{
  "vocab_size": 3976,
  "norm": "layernorm",
  "norm_place": "pre",
  "init_std_qkv": 0.0158,
  "init_std_o": 0.0031,
  "init_std_up": 0.0158,
  "learning_rate": 0.00834,
  "beta2": 0.98,
  "weight_decay": 0.033,
  "lr_head": 0.00619,
  "max_grad_norm": 1.0,
  "warmup_steps": 200,
  "decay_fraction": 0.282,
  "final_lr_fraction": 0.05,
  "max_steps": 2126
}
Each number is 50 + 10 x the weight over its row's rms, rounded and kept within 0 to 99. Layers, rows and columns count from 0. The size before them is the row's rms in percent of the matrix's.

# layer 6 attention query, 128x160, rms 0.2, rows 103-127, columns 40-79
096:64 50 46 53 39 58 51 42 64 57 56 52 48 66 58 68 45 67 69 58 50 55 56 60 59 73 51 62 41 64 62 38 56 60 66 54 63 49 60 51
102:56 26 61 62 57 46 54 44 63 52 30 46 44 55 58 39 54 58 35 37 47 46 48 57 41 35 54 63 62 53 39 53 64 30 46 40 54 63 67 39
084:47 66 27 36 60 34 43 46 60 55 71 53 65 48 42 65 40 38 50 36 55 45 64 56 54 52 49 50 51 48 49 48 71 47 52 56 61 63 52 45
095:74 76 33 33 58 40 34 56 60 40 38 58 39 61 60 69 50 47 69 65 44 31 57 52 50 48 52 48 51 44 59 40 51 57 42 59 49 45 51 45
090:50 50 68 67 47 64 75 40 46 47 38 49 45 60 37 16 41 51 67 61 53 33 63 52 54 45 43 66 53 53 65 42 35 42 39 79 46 53 53 31
094:51 44 56 38 45 56 52 66 40 42 54 56 56 49 37 52 48 60 41 38 50 57 62 52 47 71 38 60 44 35 51 63 28 62 62 64 59 58 53 35
099:46 55 36 54 55 46 47 45 50 64 70 38 57 49 48 62 54 65 41 64 45 34 55 57 60 51 46 43 71 30 55 49 53 63 35 47 43 58 57 42
088:51 40 65 30 47 52 39 59 34 54 50 50 57 42 42 55 55 54 53 55 47 51 44 65 37 63 67 73 38 41 48 42 45 39 58 63 46 58 43 38
089:66 61 56 51 58 67 51 50 43 61 52 65 39 29 43 44 54 32 57 52 45 45 54 59 53 61 60 65 39 66 37 56 47 66 48 55 45 30 60 57
090:33 42 37 55 40 52 42 33 61 56 46 40 52 47 45 46 41 52 67 46 43 47 35 26 41 36 58 54 61 55 52 56 49 43 49 47 53 60 50 45
094:62 48 50 59 53 41 71 11 63 53 53 44 43 59 51 67 44 43 59 60 34 70 52 24 39 41 51 52 62 45 69 49 63 52 59 58 27 48 65 42
086:53 58 42 61 52 43 69 38 59 43 62 43 53 54 49 59 55 32 37 41 59 64 63 53 43 39 57 37 50 54 39 52 60 15 51 58 52 50 55 43
091:36 49 46 57 61 66 43 35 54 50 45 46 62 42 45 53 29 39 56 45 51 57 68 41 57 47 40 54 55 47 41 54 45 48 53 56 57 53 48 47
089:69 57 47 63 55 49 62 53 54 47 65 29 48 49 36 66 38 54 50 51 42 56 53 59 48 35 75 40 43 53 56 67 32 51 47 50 43 63 63 56
091:45 54 37 73 58 39 63 38 61 47 38 42 33 21 64 39 43 43 45 64 63 57 44 52 51 51 36 33 52 52 28 35 39 61 35 52 54 63 39 52
084:56 58 47 46 38 68 50 52 33 53 31 47 51 46 43 47 37 59 49 66 61 38 61 42 58 29 65 65 50 52 39 55 37 39 45 50 50 58 47 46
093:55 46 66 62 55 56 30 49 56 48 43 41 59 49 41 52 32 48 48 51 46 55 50 53 56 45 45 62 43 76 51 51 64 60 56 57 57 53 45 58
093:69 53 45 70 60 52 48 38 42 71 50 48 51 48 46 59 38 42 44 56 58 50 55 47 56 49 58 30 43 41 50 52 43 41 29 48 48 76 68 51
089:30 48 57 54 36 46 48 45 42 54 54 36 36 35 60 47 57 42 41 56 51 41 69 55 41 67 53 44 48 61 57 60 47 64 57 38 50 59 55 39
099:39 28 35 57 38 52 38 47 41 63 58 36 53 50 60 66 64 27 40 53 37 49 40 46 41 60 47 60 55 45 59 44 59 57 47 39 67 60 36 53
100:42 40 64 43 51 42 41 28 58 42 45 48 58 44 52 52 57 36 42 52 65 62 41 41 47 54 59 58 45 39 67 64 60 47 60 45 42 46 68 61
102:32 55 53 51 30 38 56 60 54 63 59 36 35 60 55 61 58 52 60 37 60 63 73 51 47 43 45 30 59 70 63 28 54 45 45 67 49 40 35 55
096:51 56 46 44 40 52 31 39 46 41 13 49 55 49 53 28 60 33 48 54 44 36 45 75 47 57 58 47 49 57 29 52 61 50 48 42 57 49 63 51
105:43 42 35 47 69 59 43 33 39 62 65 61 55 47 38 51 58 35 56 46 55 43 47 67 36 52 46 48 55 34 48 56 34 51 55 50 60 37 31 53
094:73 71 54 59 70 37 63 51 58 44 45 63 37 59 56 53 50 61 51 55 42 61 38 50 53 38 72 64 56 37 65 59 77 47 48 35 41 68 24 60
# layer 6 attention key, 128x160, rms 0.194, rows 103-127, columns 40-79
092:42 32 61 50 42 44 49 48 39 43 57 36 64 45 46 53 59 61 61 57 57 38 50 59 54 40 51 45 55 37 67 63 42 41 53 41 41 38 57 45
097:52 44 50 62 41 55 52 41 40 64 36 54 54 49 55 41 50 34 35 36 74 57 50 42 66 54 60 25 46 49 68 57 48 58 68 30 49 46 51 58
082:44 57 47 60 50 56 45 42 65 61 45 55 38 45 48 59 36 47 56 38 46 51 51 38 37 56 62 52 52 67 55 60 61 45 57 52 41 57 53 54
091:50 54 64 47 36 48 26 49 62 54 43 45 34 38 51 49 54 49 70 45 27 45 52 41 47 33 48 52 48 44 45 36 53 54 46 51 58 42 39 41
091:70 67 49 65 28 61 44 58 36 48 49 61 55 65 38 39 56 53 25 46 44 59 63 54 48 58 67 54 45 62 49 48 42 63 60 53 50 50 51 48
095:50 49 38 62 41 54 68 38 46 43 57 37 47 33 59 51 40 53 57 52 59 49 53 46 67 53 44 58 65 48 48 64 41 50 51 55 51 35 59 43
103:46 66 59 44 63 48 32 63 42 68 54 60 63 44 50 53 49 30 53 49 39 66 46 50 54 55 44 50 38 38 71 50 53 33 36 49 51 58 38 58
090:66 51 35 40 44 44 40 29 39 33 50 56 59 62 35 64 44 37 63 72 59 55 52 55 57 58 44 44 40 53 54 48 53 60 61 49 53 52 69 49
089:58 68 40 53 52 55 46 58 58 28 58 65 54 71 53 39 65 29 44 53 46 52 52 55 49 64 43 34 70 47 54 32 37 58 49 48 55 64 42 48
091:44 60 47 49 50 56 57 44 65 44 54 38 26 70 40 47 66 32 53 48 63 43 38 30 50 33 28 43 66 50 66 61 46 58 51 67 47 57 45 55
090:28 47 53 50 49 47 67 43 39 43 47 45 50 54 35 60 57 69 57 41 52 47 56 58 52 45 55 68 56 49 37 55 61 42 33 54 68 58 45 44
094:53 26 48 55 58 44 37 46 44 50 36 42 61 57 64 43 58 51 44 48 49 35 48 46 51 53 42 60 50 71 38 36 62 45 58 50 58 61 41 67
093:40 46 43 46 50 46 50 49 48 34 64 47 43 42 62 73 47 38 39 47 61 69 45 53 47 50 49 55 42 50 68 37 49 57 38 67 57 58 69 55
096:58 52 65 48 31 38 40 57 44 36 37 41 73 68 44 33 61 43 73 55 37 35 52 56 55 52 48 56 52 43 32 54 50 39 48 62 48 55 40 34
091:63 53 48 60 61 62 40 42 52 67 39 51 57 43 46 51 53 32 51 30 65 34 53 58 63 46 51 55 54 26 43 50 38 64 62 45 42 52 35 59
090:68 36 41 54 69 50 45 46 48 54 52 30 51 38 60 44 50 57 40 54 41 61 62 63 49 49 58 61 52 38 57 39 54 38 52 64 58 34 44 48
091:41 56 47 57 51 52 48 42 66 56 40 49 46 49 42 53 46 49 56 69 58 53 53 65 41 48 40 50 57 64 31 64 52 48 38 48 45 63 46 53
096:62 58 58 55 51 51 46 53 51 62 53 31 59 33 33 71 46 44 48 41 47 49 35 57 48 38 52 54 44 37 40 43 42 53 44 54 57 46 60 50
087:68 29 40 64 22 64 33 56 38 33 52 49 54 57 54 37 31 50 67 32 55 34 29 45 54 64 52 68 33 46 50 47 37 62 73 51 43 60 54 64
096:46 53 40 49 56 43 42 31 62 46 62 50 61 31 62 33 58 34 54 49 48 43 45 41 40 55 59 63 37 20 54 45 54 57 42 57 46 52 60 46
106:44 65 36 47 37 42 38 31 47 45 44 60 42 44 51 58 57 57 33 66 49 45 39 49 33 58 49 58 65 48 44 43 63 43 68 45 44 40 88 47
099:43 41 64 64 59 38 73 55 61 58 63 43 29 55 60 78 52 61 62 53 53 39 61 54 53 52 66 55 35 67 65 53 55 53 42 59 30 28 51 43
093:54 47 47 49 35 54 49 58 45 52 47 56 69 47 55 51 43 46 38 46 51 61 40 36 46 46 47 30 51 30 37 50 63 44 53 33 71 64 47 49
101:54 61 54 39 43 37 56 43 36 51 42 58 74 37 53 32 52 54 42 50 53 54 37 59 61 63 49 61 45 39 43 52 23 48 43 57 54 62 62 52
102:62 50 58 56 38 72 72 49 44 58 41 32 57 33 46 54 60 53 51 45 57 42 43 53 47 27 45 48 54 53 51 38 43 52 46 47 56 38 33 56
# layer 6 attention value, 128x160, rms 0.244, rows 64-125, columns 40-79
104:60 52 64 28 59 45 35 56 61 43 48 60 41 41 35 43 50 48 47 51 65 35 60 44 58 53 60 47 30 45 58 55 41 34 34 51 55 55 43 48
093:41 52 44 65 48 47 54 53 50 67 51 54 37 48 59 56 52 57 40 66 49 40 39 52 43 46 35 57 54 37 40 70 63 54 59 58 48 49 68 37
095:41 41 37 59 56 56 47 44 43 68 72 45 49 53 34 50 44 45 51 44 56 61 42 50 51 42 60 74 42 55 39 29 36 45 40 54 48 56 57 50
095:47 61 39 37 62 58 35 43 57 49 45 53 55 55 52 40 73 63 62 44 58 53 60 45 44 58 47 50 53 45 56 26 48 52 58 67 40 60 54 51
090:38 44 54 34 48 51 58 53 43 36 56 55 53 49 83 37 58 51 52 46 40 54 37 49 48 46 64 45 63 51 56 53 40 44 35 44 35 39 52 46
103:46 45 50 50 44 45 57 54 40 47 55 50 46 51 41 36 66 59 36 58 45 55 48 52 53 34 66 32 54 54 64 52 61 47 63 53 44 53 62 40
094:45 38 45 65 48 37 30 39 49 52 31 53 49 52 60 49 71 52 54 55 56 53 57 37 42 53 44 46 43 53 48 55 77 64 70 56 47 48 55 45
096:64 65 45 58 62 59 51 50 50 38 62 48 47 51 49 51 28 45 42 46 54 71 59 52 44 54 38 55 53 69 47 65 46 72 55 49 47 51 46 44
099:44 50 37 39 50 53 50 43 50 53 43 57 50 42 61 43 45 65 49 44 62 42 53 54 57 48 57 38 60 52 59 44 34 28 53 55 67 54 56 61
097:65 59 40 58 47 63 51 54 30 45 50 45 44 38 46 52 51 56 59 57 46 57 49 60 40 39 63 38 47 57 51 43 41 54 54 60 63 32 50 94
097:39 48 54 53 89 40 49 59 50 46 47 61 49 46 36 32 48 65 56 52 50 43 57 55 53 46 48 64 66 53 38 51 57 56 37 60 53 50 64 57
102:31 46 49 62 48 56 42 55 48 40 40 65 44 56 56 52 40 56 54 59 39 78 47 61 54 45 35 51 46 66 43 57 64 39 49 51 52 57 41 54
090:51 47 33 27 57 62 39 59 55 55 41 31 52 59 48 50 46 67 66 73 33 55 38 51 51 50 63 64 39 41 61 47 41 59 38 54 58 34 52 52
104:73 52 37 34 40 58 49 62 44 46 59 61 45 53 46 59 50 44 55 48 58 40 54 54 76 52 37 34 58 57 53 53 48 41 58 45 56 57 40 46
084:41 56 51 48 53 58 52 48 47 57 54 38 54 57 46 66 50 32 42 59 32 62 46 56 48 43 57 55 46 41 42 57 74 52 62 44 50 49 47 45
098:41 45 53 47 44 55 53 55 50 33 53 66 37 56 41 73 53 43 48 49 46 52 37 39 52 48 28 39 37 42 66 54 61 45 67 48 54 66 49 58
092:42 59 43 55 54 59 49 62 41 60 41 38 59 45 43 36 41 55 46 58 37 61 42 64 31 45 55 38 53 52 56 48 70 73 48 48 41 34 42 40
088:61 32 51 56 66 34 67 56 45 51 62 39 49 46 52 54 51 45 43 52 60 53 54 55 52 42 61 68 53 46 46 72 58 55 58 62 47 42 48 48
085:50 50 58 50 59 45 54 71 44 55 66 48 41 68 46 45 51 57 50 58 43 39 34 59 47 52 34 66 49 57 53 69 60 51 40 51 30 51 46 51
093:48 56 59 48 57 39 53 59 60 59 44 54 54 52 50 37 48 54 58 42 34 40 39 40 47 36 58 42 50 34 47 50 49 30 39 59 51 52 32 55
088:51 72 55 63 53 57 52 60 41 43 50 39 60 57 39 69 38 60 26 48 43 66 46 55 63 51 51 47 48 45 41 47 58 48 46 44 43 45 52 51
106:63 49 48 55 39 50 55 53 53 60 53 49 61 64 76 43 40 36 23 45 59 53 52 49 55 40 43 47 56 35 42 47 50 34 49 28 58 51 44 37
083:54 59 44 39 62 55 32 20 56 58 51 51 53 33 38 32 45 58 55 48 55 44 67 58 48 43 45 42 53 64 51 39 44 79 39 54 57 36 57 53
096:63 45 39 55 64 60 51 69 51 44 77 64 39 51 55 48 51 33 54 56 49 49 59 57 55 52 54 33 56 47 37 57 70 39 44 39 44 47 52 73
092:57 58 38 27 57 48 52 65 38 36 47 48 51 50 48 38 42 50 58 49 57 36 49 40 64 50 38 50 43 41 66 56 54 31 48 29 36 56 44 44
102:58 31 50 43 45 41 39 61 63 52 59 64 51 33 52 64 58 32 61 52 56 38 58 55 48 64 58 36 77 61 65 59 46 55 45 51 56 55 52 40
098:71 45 33 54 44 68 75 48 68 43 37 58 60 59 47 49 49 54 46 42 49 57 49 27 47 64 47 54 44 54 37 44 46 31 58 35 48 42 50 56
093:67 69 50 56 46 34 49 50 45 52 56 52 42 45 60 57 62 30 57 49 57 62 59 53 50 57 60 44 60 40 54 39 57 47 51 62 68 60 55 45
094:46 67 46 62 34 49 59 36 49 48 42 35 59 50 36 57 69 56 55 49 32 47 43 46 50 60 46 57 42 38 38 39 47 49 56 48 51 45 56 56
092:62 28 42 48 59 48 67 58 50 43 71 63 47 61 62 65 74 41 49 35 68 41 54 41 60 46 56 48 61 42 51 58 49 42 54 58 64 41 52 44
095:47 70 45 52 47 71 54 40 59 62 59 57 42 35 38 50 41 56 48 59 62 58 42 71 46 47 58 34 45 51 47 45 50 66 46 39 52 66 54 62
094:32 49 60 47 60 49 58 35 58 50 67 50 47 49 39 74 38 43 36 55 62 76 51 54 58 42 63 39 33 53 43 57 36 54 52 48 53 48 40 59
088:36 48 58 37 61 42 27 50 40 38 63 57 46 53 39 67 55 60 55 51 53 47 55 50 53 52 59 64 66 72 49 53 53 46 59 66 51 54 65 64
089:47 47 54 56 51 51 66 61 57 34 66 46 60 54 65 47 51 67 61 52 67 51 59 45 43 35 62 35 59 49 57 37 64 41 54 59 64 47 31 51
097:36 28 43 60 57 57 53 47 55 54 71 57 58 57 54 48 65 53 52 53 34 59 52 44 40 48 49 28 56 44 22 32 61 48 33 36 50 47 42 50
104:64 67 56 37 52 51 37 47 51 47 36 39 50 46 59 53 66 62 64 63 55 54 57 56 59 41 52 52 53 52 65 59 53 48 64 45 58 46 50 48
103:52 71 46 37 47 45 55 39 75 53 55 67 55 51 33 50 42 39 57 36 43 37 35 58 62 39 58 45 40 43 54 59 41 45 43 56 53 41 46 60
091:48 32 65 53 53 65 54 55 55 44 47 52 58 38 48 54 46 44 49 60 62 54 43 63 46 35 66 26 51 35 57 51 43 42 54 45 59 45 41 55
084:64 38 52 47 42 52 55 61 55 58 48 39 49 53 40 45 60 51 47 59 44 58 41 72 51 35 51 53 51 57 48 55 34 38 51 45 58 44 48 54
104:45 51 47 70 42 42 49 44 74 42 51 42 52 44 48 52 43 59 39 46 59 50 51 30 39 60 65 53 40 49 50 49 30 55 61 58 40 59 52 61
094:40 56 35 61 59 41 48 53 51 60 47 62 52 65 44 43 40 55 52 53 59 38 29 29 43 47 46 59 38 47 47 50 48 65 49 49 54 61 62 63
097:61 52 50 60 65 55 44 60 47 45 38 46 63 47 41 53 66 52 58 40 48 49 37 39 51 47 38 61 51 46 57 59 73 41 73 37 50 58 71 46
092:39 27 51 57 52 41 54 63 62 35 64 44 70 48 40 58 30 51 56 50 45 58 57 41 63 54 57 56 67 67 41 50 49 54 30 53 45 44 42 24
093:45 65 56 59 61 52 44 55 73 47 41 52 44 45 69 48 51 50 37 54 44 38 48 47 56 59 52 36 48 45 30 63 56 62 30 33 55 45 67 44
096:39 40 33 57 50 58 34 43 53 39 47 53 60 48 49 47 60 50 52 51 52 61 74 54 64 65 52 53 41 59 63 31 51 44 72 59 48 61 49 42
093:62 64 55 57 31 40 54 43 33 54 45 46 49 60 43 56 53 45 51 37 71 44 68 43 46 59 56 40 49 59 28 64 55 66 48 44 53 37 39 43
096:16 43 52 44 47 44 33 37 36 55 47 62 35 53 42 56 50 57 43 48 40 61 48 56 55 60 49 62 57 64 52 51 65 47 48 61 54 53 40 39
088:47 61 47 49 54 48 55 50 56 56 52 44 51 48 53 41 69 62 39 37 39 57 50 38 67 52 58 37 52 48 27 43 49 58 33 24 52 38 51 51
089:48 44 74 43 42 41 61 69 59 61 51 47 44 53 49 38 32 64 29 64 66 50 63 57 43 38 49 41 57 53 41 55 33 50 43 58 58 44 48 50
100:36 75 47 53 58 49 50 62 44 36 50 49 53 41 43 34 54 57 44 42 41 58 32 57 31 46 49 52 55 50 58 49 57 64 40 58 35 52 61 59
089:39 42 55 73 60 43 45 40 45 41 43 47 43 44 40 32 57 56 48 48 55 60 64 20 31 43 55 39 41 90 40 39 54 43 49 58 51 56 38 54
094:35 56 42 49 49 64 49 54 51 59 53 43 45 40 43 41 54 56 48 54 51 79 31 49 59 50 50 69 46 64 40 59 66 50 56 40 43 69 65 46
092:39 46 66 56 46 38 55 49 57 48 37 57 45 46 61 53 50 62 39 63 51 55 52 50 51 37 64 78 60 45 64 64 50 65 52 58 64 47 64 54
097:35 56 39 47 71 58 57 44 41 43 52 45 52 50 76 64 38 45 54 49 35 57 62 36 51 43 45 38 53 52 58 42 42 60 38 47 47 49 51 41
096:53 44 56 44 48 23 42 50 38 51 49 35 48 51 46 53 52 51 55 43 64 46 33 51 48 36 36 59 47 57 51 61 63 67 55 70 41 47 51 43
087:45 45 50 65 46 50 58 59 59 54 52 54 66 44 61 42 43 49 36 56 51 66 47 47 44 58 57 52 72 62 43 41 47 54 34 48 39 50 41 31
100:42 47 58 40 37 57 57 59 58 51 60 43 60 46 48 52 42 66 46 57 69 47 58 31 56 52 34 68 59 56 58 62 28 42 40 43 51 55 52 43
095:50 42 54 54 44 52 62 60 26 35 52 60 66 46 57 56 38 36 48 54 31 58 54 54 45 62 58 48 56 56 76 43 67 73 47 52 44 33 39 47
082:57 64 43 55 53 59 43 59 65 53 65 41 48 50 69 40 42 57 41 62 45 46 49 41 38 56 55 67 43 35 65 60 43 60 41 33 56 36 68 63
096:51 59 43 43 67 36 40 44 40 44 51 44 59 71 34 59 39 43 45 45 30 57 55 42 44 62 32 57 65 70 28 57 73 49 48 46 43 50 39 46
086:52 62 64 60 56 53 36 68 49 43 52 40 54 43 31 27 57 41 52 58 50 50 38 58 49 33 46 52 31 52 46 31 37 64 47 35 36 56 64 38
079:58 45 56 54 45 45 64 64 49 41 35 46 48 39 42 66 48 47 44 42 64 61 48 31 61 51 50 60 58 60 57 60 54 34 52 57 46 64 59 42
# layer 6 attention output (transposed), 128x160, rms 0.204, rows 64-124, columns 40-79
103:63 45 47 49 43 39 61 44 31 40 75 57 52 53 57 61 47 53 53 38 36 68 64 42 28 47 67 51 57 62 37 75 52 51 39 60 45 39 68 42
096:46 50 42 73 48 48 66 46 39 51 45 38 52 46 56 38 37 66 38 59 60 54 55 62 43 46 57 70 41 64 53 27 45 43 39 53 50 38 41 62
102:57 58 55 35 45 55 51 46 52 29 46 43 53 43 57 53 51 35 44 41 52 53 64 68 41 60 44 36 39 49 62 49 49 53 58 47 74 53 47 63
103:52 32 44 40 51 52 37 35 34 32 57 56 49 50 37 65 32 46 38 58 45 64 44 54 64 48 41 43 47 49 54 54 54 53 49 48 54 53 36 47
101:53 56 32 56 45 44 46 56 50 48 34 30 47 47 46 48 50 45 57 56 42 27 54 47 66 68 59 41 40 52 45 51 58 47 47 58 58 53 45 50
110:63 55 45 47 53 59 57 53 54 49 53 61 54 48 63 63 36 48 60 54 55 42 63 45 54 62 32 61 44 50 38 54 49 48 40 53 56 60 41 66
100:49 64 35 50 49 54 58 54 62 38 45 40 48 48 43 43 31 64 55 53 43 52 37 54 55 57 38 64 63 53 46 58 42 43 35 43 46 80 40 41
102:42 41 48 44 40 61 46 57 54 40 41 44 53 55 46 23 68 37 58 51 48 50 53 25 64 50 58 50 75 42 56 32 38 60 51 58 52 53 57 46
108:60 48 76 31 44 14 40 53 57 48 42 61 45 67 49 53 44 39 54 46 61 39 55 70 61 57 44 33 48 51 56 55 67 52 49 55 47 44 40 49
108:48 53 41 43 49 39 30 40 46 64 60 71 43 67 56 31 60 52 44 68 51 43 50 42 70 54 31 62 49 45 56 34 54 47 44 61 63 38 43 32
101:55 54 44 60 25 57 73 63 35 49 33 40 47 49 53 52 40 41 34 41 57 48 42 34 61 50 48 50 50 37 54 38 54 58 65 45 59 53 51 36
105:53 52 48 47 57 51 55 51 62 59 44 42 55 42 41 45 46 34 53 46 66 51 58 46 47 50 57 55 48 48 38 35 43 60 62 43 48 45 40 42
095:55 55 48 64 46 46 59 53 63 56 68 48 39 68 51 44 44 17 47 39 54 44 67 56 49 49 49 50 38 71 54 64 68 49 49 40 75 33 59 50
116:40 34 43 54 40 52 39 43 40 51 48 44 46 57 44 54 53 75 40 41 45 59 61 38 32 39 71 57 47 63 47 69 62 60 50 53 57 46 34 45
088:56 63 53 61 63 58 70 34 52 35 42 43 52 42 57 21 38 68 49 40 39 49 63 49 59 64 59 59 49 70 45 60 43 40 47 65 48 49 32 42
101:67 49 41 68 34 47 53 33 62 47 46 53 35 42 45 53 70 58 45 44 54 55 45 54 60 47 58 71 53 72 47 50 61 41 39 56 39 34 54 53
095:55 48 64 46 59 48 53 74 56 47 39 59 41 46 65 41 54 40 61 55 67 29 51 54 76 56 38 39 54 44 49 49 36 57 63 51 47 46 65 40
094:26 59 42 61 63 53 52 37 58 72 63 40 39 48 50 37 37 46 50 63 47 60 57 54 57 61 31 42 56 42 42 52 52 59 49 41 34 43 38 49
089:56 50 41 65 46 50 58 52 43 64 50 59 43 61 66 29 42 38 42 48 52 43 67 42 59 45 65 32 55 59 43 40 47 50 55 42 68 45 46 42
104:46 46 48 50 42 65 40 53 37 34 47 60 64 53 48 52 44 57 56 59 50 48 50 60 45 55 44 43 29 52 41 40 34 63 60 48 30 35 59 46
096:31 40 51 45 42 45 66 51 43 57 48 55 40 64 57 41 63 54 67 58 37 39 67 46 41 40 28 36 47 47 43 47 51 51 56 54 50 62 36 56
112:59 45 63 48 47 56 48 45 51 50 61 45 45 35 52 59 48 57 63 62 51 63 40 45 54 62 47 52 34 46 67 40 31 49 63 65 67 70 58 46
093:39 35 58 57 49 47 63 75 47 55 61 39 63 49 58 40 38 39 52 43 55 47 46 44 62 43 51 52 70 44 35 56 45 41 40 43 45 73 50 41
099:57 53 66 66 47 56 43 35 44 76 53 33 56 52 53 37 53 50 36 56 63 45 48 42 44 45 44 56 50 40 63 56 48 44 45 49 55 46 30 35
097:56 56 57 68 53 34 55 44 33 56 55 56 64 65 42 62 54 59 44 44 40 51 60 47 49 50 60 36 44 61 41 62 61 59 67 70 51 53 48 51
105:50 51 54 55 43 45 49 40 50 31 39 53 46 47 62 26 50 57 28 37 63 62 42 51 47 51 67 69 33 56 42 77 62 56 53 53 51 53 53 63
102:42 57 58 72 60 37 38 38 52 56 75 51 41 44 29 62 50 57 57 62 46 69 57 60 59 49 66 45 59 42 54 34 63 39 42 59 42 47 50 47
098:47 51 41 43 55 54 54 44 51 66 60 49 68 59 55 44 49 46 51 34 57 43 34 51 49 58 31 60 34 58 66 70 66 38 59 37 56 47 77 56
101:49 56 53 50 59 52 45 49 49 49 60 57 37 71 60 48 50 55 56 50 49 53 60 72 45 40 49 51 52 56 55 31 60 47 44 50 63 38 62 54
099:41 51 49 55 50 42 43 37 44 38 31 52 47 40 54 48 49 58 46 46 64 44 53 46 47 55 48 36 44 50 69 52 64 57 52 44 37 55 62 47
111:44 40 60 45 35 30 35 59 61 52 61 34 54 73 67 52 42 53 49 60 59 28 54 47 54 49 44 51 43 41 64 54 40 47 42 60 59 42 47 38
100:52 52 51 64 47 39 59 53 58 52 43 64 32 46 55 36 59 49 51 42 48 44 58 70 56 67 41 31 56 36 68 39 51 51 43 44 41 48 52 49
095:39 56 37 53 34 60 54 48 35 42 46 30 45 43 59 32 58 34 42 49 36 45 38 68 47 45 30 46 49 50 43 55 55 54 45 39 59 55 46 53
092:48 55 65 46 52 45 40 57 55 52 41 40 39 50 46 62 52 43 57 54 44 42 43 60 57 56 35 66 31 41 38 65 34 48 61 31 45 41 58 57
107:71 56 36 53 37 59 42 57 40 72 34 40 23 33 43 65 51 53 46 50 63 48 43 42 68 43 52 50 48 54 60 42 49 60 39 50 58 48 67 55
109:49 51 34 59 49 32 60 62 50 42 50 47 38 49 43 60 41 57 37 41 45 45 37 55 54 61 56 44 37 59 49 42 33 69 37 46 46 64 39 45
110:45 41 42 49 48 43 48 35 47 26 52 47 45 64 53 53 33 45 59 56 52 52 54 64 45 60 58 44 71 52 61 57 35 47 71 47 44 44 51 39
096:63 43 61 45 45 36 54 50 61 53 43 56 48 39 52 49 52 54 76 46 47 44 61 36 61 56 52 62 52 59 49 47 51 63 69 69 34 47 57 35
089:55 57 29 52 53 37 48 50 71 69 43 51 41 63 52 42 68 32 48 54 54 49 63 46 62 54 51 46 30 58 56 41 47 73 37 64 40 53 34 39
112:48 54 55 50 41 59 49 57 41 46 52 61 51 54 50 49 56 47 49 57 42 50 54 49 59 43 48 43 55 27 57 80 58 36 40 44 67 51 41 46
101:51 38 37 51 43 55 41 40 64 40 47 49 48 42 40 61 58 26 48 49 57 50 40 59 55 66 50 61 59 54 46 51 42 51 44 39 65 44 40 30
105:50 65 49 52 65 42 69 51 40 39 56 43 27 59 56 65 48 55 54 64 53 45 49 46 45 43 49 41 58 54 49 44 20 60 26 55 53 44 38 51
102:59 58 46 46 49 49 55 43 50 25 25 42 38 57 46 49 48 26 44 32 45 62 49 50 51 36 29 36 48 50 51 59 40 52 66 49 55 62 69 66
097:58 41 55 54 49 55 54 67 42 54 54 38 53 49 40 38 56 52 48 56 49 30 39 34 50 42 42 48 50 50 59 53 45 43 64 59 44 44 50 81
103:56 50 57 68 61 41 59 46 37 49 50 44 56 53 49 69 27 64 48 39 20 53 52 33 50 42 48 32 49 32 52 55 52 30 42 53 40 46 35 39
097:50 52 55 36 56 51 60 66 39 50 29 63 60 68 55 28 65 55 61 62 35 50 39 46 56 43 52 42 58 63 38 43 58 56 60 52 53 51 50 64
102:72 49 48 69 45 60 54 57 49 41 40 40 60 53 59 54 48 64 65 43 44 50 45 64 35 49 66 35 48 31 45 26 43 50 65 40 49 48 41 46
097:44 50 58 43 46 63 44 52 63 61 55 54 44 54 47 68 37 57 53 67 69 27 56 48 39 30 50 44 51 51 44 46 56 35 41 55 35 62 49 51
093:63 56 55 38 42 52 48 56 54 48 48 52 65 29 44 42 69 41 70 58 35 36 63 32 41 38 38 53 37 35 66 44 60 53 49 57 48 40 63 59
104:48 36 38 36 51 40 48 40 43 29 38 58 41 43 51 56 46 45 43 56 50 43 54 36 52 47 36 47 58 46 39 57 39 47 43 37 53 53 52 54
092:49 48 50 56 59 51 42 62 39 45 52 51 40 46 57 60 58 46 54 53 42 46 50 67 40 55 48 67 67 22 30 53 50 44 53 62 69 55 52 39
099:57 52 36 69 61 47 49 73 62 46 43 30 48 58 51 66 56 45 59 51 55 33 61 60 35 43 56 53 46 46 49 45 23 59 51 53 68 57 46 57
104:47 55 32 58 54 52 67 64 54 55 60 60 54 59 40 57 53 41 50 48 56 42 54 34 56 58 52 45 35 48 47 46 28 61 44 62 64 48 42 53
103:44 45 53 51 54 53 63 55 48 74 31 62 58 44 35 34 62 46 61 29 52 53 58 59 63 63 40 48 57 49 38 48 46 31 69 48 42 49 47 49
104:43 38 36 40 45 61 54 55 59 36 27 56 32 49 59 39 61 38 35 49 54 37 28 61 57 60 57 48 56 43 34 52 51 60 45 43 50 56 32 50
095:62 37 55 35 60 50 39 49 52 52 52 49 58 53 46 38 53 41 48 54 61 60 68 72 67 46 27 54 42 32 52 64 43 60 72 56 58 65 64 63
106:57 59 47 48 45 50 47 52 42 58 35 54 44 53 35 42 64 23 47 38 54 56 52 52 31 49 47 46 40 46 45 70 66 64 49 49 56 62 45 57
101:49 44 55 47 70 42 47 53 64 58 47 54 42 44 54 33 62 50 58 43 44 61 43 51 68 56 42 47 69 45 30 53 61 44 71 54 63 30 58 62
090:41 59 56 42 45 41 55 54 54 48 51 49 41 65 49 46 29 51 58 53 41 57 72 62 53 50 59 56 62 51 56 69 57 38 46 54 65 46 48 53
101:57 47 66 54 38 73 51 47 47 37 50 51 52 55 58 30 65 50 58 61 47 40 49 48 52 51 58 44 45 45 65 39 52 65 49 54 66 49 52 53
097:51 38 47 45 54 57 52 58 49 49 53 41 59 34 66 69 42 51 48 44 56 40 65 47 40 39 54 48 51 49 47 43 47 42 29 51 51 38 62 38